config.yaml
rope_theta: 1020.0
learning_rate: 0.00416
beta1: 0.9
Each number is 128 + 32 x the weight over the matrix's rms, rounded and kept within 0 to 255. Layers, rows and columns count from 0. Numbers have three digits each.

# layer 4 attention query, 96x96, rms 0.122, rows 57-95, columns 0-47
145157114130099115118094109122117156134146102158137168139133102151147169164118117091072135130177125109174104110107138119114136126120136088168137
114099111115084110117139155139095150120126145124130141166151162142135128100172118101103107170115163155084102157149142131104133197129136134134112
110128080176139152166137117066134138177143123167147108101133148139099148163161089144068127171182138100098116078090136170163140074105147144145132
122147119118127130113082134139105140114141144172135139155142114166121123132146129077105114149151165100136123134119108142118130118170127114178128
161150137098188151143203151132146135148129126093104152063083161079133074127149134155188209147106150184157156162118106140163089118128162125102104
146135160096143146135139159128162114080140128153125112110122168065126113127151142114117116144171129157161061079137111104119105149179160114122113
147166165105150147103181092123160123100137130114162146077109143096143136119095137143172157085086118111151098109132173132124142141113118118088106
156116108104128084085152113148127100138130091181114117184152088124120108151105130166148124155113136127157079195114142142109129160131124140130064
025105097134000160088179041152034094198094075115104209053061139094118112201222197109105222147097150164140075133112173170171152155201079055117159
081100073136034109038223030100062034174066109176100136131141076069089132201205193099094202183111208094194048225098202212027215215175147037161096
089120122122088165121137122143114113129129110104132156103115177134155105126155132122105163091135123150115117101135101141137127120141076103109160
113120141111116171129132127168126113120142110111132138128112139141156107111129123129139142110128113158122137104151093134137124109141077122115154
168154184094231202236046213215192184112255118071156106172090172193185119031032031214143065043106074208056217025170039034216060019067071206065191
154163181096191220223074194250190166108246090082169079184093152176186122034018043209144092049090075209058186042177054090205056045074047194062196
139112138106162113133123145100143161072143130097157138135154120140134140115093100152103094112144131140103146101150106118140104105082134159125118
114096094095134141131148144096097136058122128123167142099142128143135102102108122145128114099138129146124170064141109113184103102118117129136130
050039030162045036000205031000000062112000132209111144071153068068074135208240235034104197205187191075238049170058207193081212181210173040210058
101145156127171096075115103112151127133123156121114148134191100104112158156156170106126123158147117080144107218124149160069162163114181149141091
145147143136138161148131150158135147065171137110119142154117142145151143086096112124143116099128111136123161110126100109117140134114139121134145
123172143114141110128137124142139162163118126113144138128149125137099138145093132122086135117077143110130151125122151122132118166145174085091141
119173181116178105086113105125155137164130132112145134105176113144109148134119125137082121141109120098116139216132145143100146156114181138126092
138115108135108137163160146124124142118111131108118139147123142104102138117134122140121118122132141140138139053136114090139094118119135100112174
124121099074141150179146121120097105188134090150151135097122121123098106100101105141101166117105143152129155118136144097154086090138137137107127
115127108077133141152140113143119112123147105146139134127110115133121146105099132125177158117109139140139115115127145145127140115142118129100128
106113134098160131114149157119144154134130111092139159139140132094086144121153128131105121118137115125163135079146139094154088115108174116104136
136154100147090132163160123139125146158107136122137144147104118104111127137136105127130120107088177148112119076136150108137096140133119095096157
118134115153120123127150125152111144108080154132115101144089151128152151115090115144127127132121162175097142125144151150113142132114110115115146
112156149126165096108127142120142174137111138107121164139160114123104138156128137125065115145102119116131143147152127105130115152107183106123129
132159134156140095128132123121122148129121144115103168128143127120137135140115110130090113147103127119116136153132112106109136154113134114138129
117179147141157098121131132131143159170104140109140122118159124130095125150102117139052130136080144120101160155147152115118105159129168104102132
132148159127132110104089126116162139162152128096141134131147113132111141149145144112124110108116099111143118144134127134116116135135143130153128
143138147108177107132117104118125136161138130143103196113156102125147133118130122130129135160126125105122131226133130109106147149108153150136087
117171168095167133124112090141147117130148119127134155139163107146126170106095138117171143132128111102141120204116153152092163134125161148114099
104109171140126113081097127108139131102135141137113128115155128170153095173139171115115108149130087085131133162107111151147160142107140139153097
139120086123093153174145134136101097117115105152133105138083135122144102110107116132168162107124149168125126073126135122141102090157071122123148
135136128133109097131159127113144162183110138110135146147117120106123161142144112147114105121093157154123129097160152119120101139102143123100154
114100102131088152140130140140108101115113118138140073118102143134116099125131124125120131123146135153114133078112123144147115117141104120135139
127137143092097156133122105148142077123172099158155125128139108158138131120117152114201145101140113111137100126104153147138128112152095143133107
141130152105135141124099107130134099107171126156123157129140119153147139117125154088205137133158086085141093187103138155115172136135114168148091